Each number is 200 + 30 x the weight over its row's rms, rounded and kept within 0 to 999. Layers, rows and columns count from 0. The size before them is the row's rms in percent of the matrix's.

# layer 2 MLP down (transposed), 768x192, rms 0.118, rows 544-560, columns 0-95
097,199,228,235,198,214,164,162,149,183,188,199,160,179,151,201,169,222,201,257,184,174,233,164,228,202,163,219,196,204,243,213,252,141,221,188,253,190,151,197,184,221,183,245,202,157,152,213,169,220,211,180,159,226,206,190,112,200,198,184,225,227,178,266,191,178,237,192,215,226,258,198,235,205,217,230,214,207,196,140,201,207,157,205,235,205,175,241,270,219,197,193,245,151,180,124,178
106,180,210,157,244,224,234,171,176,228,220,206,181,236,218,208,195,195,198,175,158,214,173,189,256,193,236,199,205,202,227,239,201,193,178,213,169,209,237,178,176,198,144,214,210,202,227,242,247,201,187,227,221,180,185,172,233,206,225,180,168,192,152,220,220,253,161,223,154,213,146,172,225,194,217,229,225,196,184,183,127,196,197,178,210,187,198,222,223,216,228,190,155,214,216,216,241
116,165,198,167,241,265,173,180,248,205,205,202,152,179,207,197,149,227,226,252,160,212,173,187,203,163,196,213,200,223,223,222,181,185,197,213,148,202,187,178,222,179,163,192,210,199,215,183,196,209,229,212,164,202,188,190,248,201,192,198,153,235,224,225,195,258,200,162,168,205,250,190,258,163,238,182,186,165,213,184,211,157,195,183,263,239,182,170,213,207,254,181,183,187,234,195,211
089,159,175,217,180,169,167,169,211,195,171,201,180,186,239,268,190,198,150,205,231,241,178,260,226,239,226,192,223,177,205,193,188,148,218,143,175,212,219,130,179,199,221,211,175,187,211,239,203,134,209,188,263,238,191,194,179,202,150,167,218,226,207,180,229,242,201,236,150,221,175,242,161,187,229,164,199,134,176,218,186,193,236,208,199,182,254,228,231,185,198,206,138,180,235,243,221
098,204,248,232,135,212,208,181,196,198,218,253,195,194,190,175,148,216,187,186,206,180,200,172,202,153,187,217,211,232,235,251,219,159,164,217,239,208,196,268,186,199,187,243,186,196,147,169,170,164,251,247,178,212,189,244,186,175,226,220,129,167,210,197,185,190,161,208,226,191,190,172,214,210,191,175,211,247,267,204,230,206,210,161,177,224,203,231,151,228,181,172,212,175,161,198,181
092,240,182,160,217,133,258,168,191,167,163,218,189,168,148,210,139,196,216,176,278,189,187,164,222,214,250,192,173,210,183,204,180,205,214,187,222,221,157,186,269,184,166,182,229,210,208,208,201,214,212,231,188,198,202,232,193,162,133,222,196,211,155,194,225,232,233,183,282,223,206,230,232,255,192,219,217,200,232,240,253,174,154,211,183,179,221,116,162,153,150,249,228,210,180,151,184
091,192,244,176,170,182,184,188,218,233,201,234,230,135,226,191,182,236,175,180,167,193,211,171,158,189,188,145,242,161,186,205,149,243,202,207,274,196,204,255,126,223,210,187,143,258,211,192,195,211,200,194,184,181,137,196,144,213,228,181,224,196,141,177,202,228,238,241,227,195,215,176,216,243,223,177,203,216,219,174,179,190,175,167,157,250,218,236,183,132,245,178,199,170,203,183,157
088,229,173,203,144,220,169,237,199,190,241,217,187,227,249,167,225,171,188,196,238,212,201,157,197,165,154,229,139,146,234,166,178,245,232,204,249,199,190,215,250,157,194,204,251,190,149,225,198,197,142,193,188,185,198,214,203,162,234,192,192,190,141,188,249,202,183,186,168,195,163,214,208,218,158,156,175,157,167,156,193,166,181,187,228,194,241,185,196,234,214,221,185,185,198,191,174
093,170,228,169,197,204,207,262,194,176,220,207,206,168,203,225,221,235,221,159,175,179,139,177,206,199,221,210,140,246,155,178,199,250,156,191,258,204,223,168,215,213,168,156,157,230,197,247,221,225,201,137,174,153,203,239,201,256,164,236,201,231,167,256,215,202,197,279,216,192,190,195,243,197,186,195,196,211,171,174,178,221,210,178,217,215,218,156,254,214,219,240,203,193,276,208,173
112,154,207,129,152,182,237,206,223,169,186,224,184,199,233,233,180,203,202,220,209,211,167,244,187,215,204,215,211,197,259,159,189,226,213,212,179,206,246,236,208,220,194,136,177,159,219,179,182,243,219,169,175,221,230,213,172,131,203,156,182,201,207,221,163,228,208,209,202,200,251,128,196,230,254,215,215,207,214,196,161,200,230,167,183,224,200,214,163,151,138,220,170,223,234,209,183
099,207,170,193,192,215,179,183,261,171,192,262,192,270,201,190,163,201,235,202,160,178,155,223,269,244,226,145,206,252,255,199,225,200,203,231,225,188,161,174,214,196,155,163,175,197,162,190,219,183,186,287,205,195,247,105,224,197,210,222,231,209,223,180,218,223,229,185,188,216,259,169,221,196,189,203,215,195,244,199,237,230,160,221,161,204,192,192,170,209,222,207,199,181,187,210,204
124,218,209,207,182,136,193,223,168,183,172,180,188,175,262,240,254,154,208,187,170,211,210,192,186,158,165,203,221,276,239,195,198,201,183,206,186,173,239,210,249,200,230,176,217,169,176,215,223,170,190,182,248,176,220,235,207,214,219,186,204,165,240,196,194,245,218,182,173,175,197,192,214,240,189,192,196,198,203,189,171,131,190,204,226,185,150,198,275,216,206,228,225,198,267,210,206
097,233,169,198,155,205,182,198,204,199,227,207,228,194,152,227,210,237,244,218,193,256,172,216,269,197,179,199,177,256,195,143,228,237,166,217,214,179,200,242,215,176,166,203,183,239,201,133,220,193,173,151,142,190,246,232,220,166,201,259,186,205,214,142,182,217,170,196,196,167,182,211,255,191,204,241,227,184,172,221,176,207,210,221,192,195,141,198,223,181,215,148,193,188,260,184,179
095,163,197,183,176,183,197,147,198,201,182,192,218,157,214,232,187,227,202,216,234,174,202,184,186,189,210,134,179,204,219,204,215,206,226,182,205,211,154,207,156,239,192,174,196,229,190,207,170,208,190,267,247,126,206,170,184,187,157,184,172,206,209,164,165,270,211,180,227,183,185,165,210,217,170,190,200,195,190,205,224,206,169,205,179,199,221,200,170,192,167,290,164,186,173,202,227
097,199,210,204,150,208,222,184,196,134,193,226,215,248,171,180,194,171,186,258,174,181,168,159,206,198,195,221,163,124,145,186,163,198,184,176,166,191,219,201,166,168,207,181,218,209,187,226,222,208,179,192,179,176,172,216,228,220,198,181,228,234,215,188,224,241,186,186,210,251,227,199,213,159,154,204,219,169,268,244,220,233,232,155,165,217,206,185,215,247,237,210,185,166,210,214,202
104,172,181,198,218,201,181,183,183,180,288,232,228,193,218,225,226,194,225,185,134,202,237,191,239,224,224,179,219,179,163,212,186,215,240,189,215,210,212,150,248,180,216,215,172,187,199,194,213,221,201,232,120,207,227,197,168,210,190,286,209,173,171,176,242,228,183,196,178,223,173,185,152,201,158,234,198,181,250,136,178,157,220,214,188,234,220,206,147,156,202,168,184,146,185,179,244
099,205,151,178,165,197,206,233,189,174,175,222,183,216,202,257,200,210,204,218,152,179,160,180,234,210,228,200,183,206,180,239,236,178,251,183,215,246,210,182,219,157,256,223,169,233,209,201,185,252,239,142,170,213,231,173,267,214,185,245,223,194,211,246,209,257,176,235,243,212,243,199,227,175,188,162,161,215,206,241,155,154,192,207,213,207,226,224,250,160,204,219,202,238,198,191,198
# layer 2 MLP up, 768x192, rms 0.349, rows 545-561, columns 0-95
103,165,209,218,251,236,178,145,186,203,216,206,227,174,246,213,173,209,193,238,194,194,232,188,223,210,257,223,217,212,231,172,151,229,171,193,249,189,232,186,240,208,145,175,187,179,202,203,234,164,190,166,213,202,206,195,188,172,192,171,160,209,144,192,248,226,159,231,200,205,170,204,211,185,226,242,175,171,204,233,167,186,156,168,221,209,145,210,158,196,173,207,175,184,188,187,216
110,171,225,224,189,212,162,178,178,220,140,205,208,165,151,196,195,251,150,212,235,210,248,231,229,219,157,260,171,185,203,177,204,211,236,190,158,218,218,251,220,153,148,237,201,162,208,165,185,164,177,217,182,191,232,186,236,194,208,199,220,242,178,205,180,210,219,226,204,212,223,271,165,188,213,217,166,129,213,280,192,149,243,205,192,240,174,146,179,132,198,188,225,223,187,213,198
090,183,190,194,218,144,207,195,190,197,176,192,188,201,164,242,206,187,159,222,193,223,249,207,217,209,219,248,270,203,206,234,252,240,212,184,165,194,159,197,189,195,190,195,235,164,174,153,216,222,250,185,259,214,224,189,207,158,184,180,219,197,228,208,222,201,157,253,195,176,235,232,168,177,192,207,181,163,219,182,177,169,210,194,198,220,179,163,197,197,167,139,205,222,248,213,219
099,217,196,240,203,199,204,217,223,192,176,160,243,234,195,223,216,180,195,193,223,243,196,198,204,252,216,224,248,177,162,188,193,208,225,149,128,205,163,172,233,197,231,136,200,218,227,175,170,223,155,228,233,178,195,198,162,241,228,251,242,175,176,198,242,225,166,220,144,213,228,221,200,198,179,185,150,198,211,166,210,236,180,210,233,219,208,193,220,244,245,195,205,177,200,213,191
098,217,197,219,215,190,210,198,207,154,172,169,236,184,207,235,173,205,172,251,193,212,211,151,149,239,229,188,210,119,183,189,212,240,182,221,255,210,176,186,171,224,215,196,177,254,208,212,176,133,196,197,234,242,266,186,229,205,221,258,183,148,199,216,182,148,182,252,147,238,199,208,207,155,236,196,213,183,247,214,223,161,177,173,215,146,163,221,190,168,273,205,198,177,203,173,245
099,192,195,204,185,176,241,237,154,230,232,218,250,199,221,167,210,187,226,180,193,162,172,207,232,181,211,181,209,187,222,167,209,236,208,170,185,206,208,214,190,220,195,209,211,202,176,220,170,243,228,205,232,184,240,218,197,227,151,173,207,158,216,206,185,238,183,240,258,239,188,191,188,230,199,159,235,165,193,146,168,145,267,162,215,233,225,206,171,193,191,242,149,186,199,243,207
095,193,159,252,211,180,225,173,152,204,175,169,205,179,214,198,210,178,248,205,220,201,212,174,192,218,219,183,253,180,236,225,227,149,214,234,241,206,215,192,165,216,218,205,166,182,179,252,182,198,259,167,166,229,214,178,210,167,181,239,239,263,178,198,190,165,252,196,248,150,197,211,137,222,179,243,156,200,243,187,209,208,166,209,176,235,170,194,223,148,175,204,215,186,212,166,230
099,147,197,185,217,209,215,229,217,211,187,177,193,253,242,211,189,176,178,174,156,156,195,158,160,200,232,177,160,206,241,195,218,194,156,200,174,221,171,233,245,230,224,202,204,234,199,259,166,204,187,197,161,177,202,198,204,158,244,218,220,173,243,205,216,194,207,193,171,201,237,183,230,255,204,268,149,177,186,256,209,178,199,206,234,168,216,182,231,198,235,182,138,181,200,242,211
105,241,173,198,224,205,158,231,214,237,208,132,216,173,247,187,208,266,204,206,235,188,171,184,202,208,183,209,222,229,251,226,219,257,213,208,173,214,204,201,233,214,198,177,237,194,139,182,193,230,276,150,185,230,206,231,182,200,172,214,179,251,231,234,213,222,187,210,155,195,222,148,198,170,212,110,189,175,176,173,187,211,196,153,136,189,247,203,164,242,189,197,195,209,178,176,166
099,210,215,210,169,207,200,138,133,236,150,172,196,210,164,214,247,242,142,236,253,188,147,159,258,217,227,238,244,220,196,178,242,216,212,184,253,214,165,254,201,194,160,218,176,195,175,187,230,158,186,179,152,234,246,193,203,217,191,225,234,193,216,205,217,180,177,186,234,185,181,205,225,159,173,181,149,180,217,173,194,183,209,205,189,208,167,169,193,175,222,158,217,221,153,225,214
110,223,184,233,240,224,180,201,219,212,210,154,205,139,241,179,214,228,221,168,197,174,190,143,192,204,198,209,177,182,228,143,179,231,161,185,146,176,162,162,244,157,161,197,231,272,208,171,219,251,222,154,203,173,207,179,205,167,230,249,169,194,181,160,169,172,231,255,205,199,202,172,239,189,211,137,233,223,173,185,171,187,151,162,144,173,193,235,226,179,225,170,175,223,185,258,208
097,187,205,250,224,201,183,222,209,236,129,238,212,213,246,241,189,206,187,196,179,264,191,205,214,201,185,183,233,188,150,194,196,175,194,205,209,199,225,202,210,211,253,174,158,202,210,204,226,106,175,154,162,224,268,188,207,148,162,215,253,195,160,181,149,236,200,221,275,201,153,200,225,158,125,178,199,174,229,206,205,244,208,135,178,189,210,211,196,238,253,220,200,183,189,224,214
100,199,231,170,144,139,184,193,220,185,179,182,251,170,170,246,175,250,218,229,194,217,239,250,179,185,169,158,211,201,163,239,196,207,196,188,199,172,210,225,172,188,208,177,199,200,186,212,217,198,223,216,209,188,243,188,248,237,214,180,208,201,189,205,213,164,184,203,185,161,140,201,175,212,248,239,212,243,170,212,210,237,178,149,199,191,183,199,183,209,214,148,266,228,212,175,151
100,200,249,195,200,188,228,162,222,233,222,217,207,199,226,161,191,183,210,201,228,257,237,200,201,220,219,201,218,176,226,153,199,214,275,196,271,222,238,195,199,196,207,254,188,223,209,186,200,178,180,215,182,236,225,168,244,179,230,205,172,165,194,197,263,181,206,204,178,175,203,204,184,211,205,205,193,217,166,204,140,203,191,315,191,219,205,173,195,137,175,217,224,236,162,162,221
103,174,187,195,203,195,175,225,164,218,192,237,246,190,201,179,258,233,240,237,178,178,173,163,139,193,143,222,187,149,172,169,159,178,191,163,132,201,205,232,230,176,207,187,244,219,190,158,193,213,165,154,150,197,192,240,164,226,228,175,212,157,202,231,224,177,201,230,164,206,199,170,236,209,218,160,198,202,219,235,196,198,233,204,188,260,260,200,226,212,188,201,187,195,218,201,222
098,198,162,159,195,213,215,232,212,204,164,147,230,195,193,217,176,215,216,192,143,230,158,154,210,225,263,213,185,211,200,185,238,206,232,200,171,252,240,225,168,196,230,213,222,217,181,184,185,208,186,196,204,194,192,107,231,222,239,246,177,228,216,189,280,166,226,280,127,203,226,213,250,226,196,218,240,243,177,218,194,186,196,204,217,184,172,207,218,197,190,259,168,168,164,207,237
107,160,161,216,210,262,181,196,226,177,208,185,189,205,215,197,179,184,188,246,291,219,181,161,278,211,177,245,220,221,205,198,176,182,216,211,190,240,161,212,189,223,235,220,251,218,197,253,244,201,126,206,175,190,188,192,205,183,194,203,191,210,252,221,260,179,230,168,248,215,232,207,237,182,142,202,215,207,178,209,176,237,245,181,180,195,128,184,216,212,137,207,245,220,210,195,141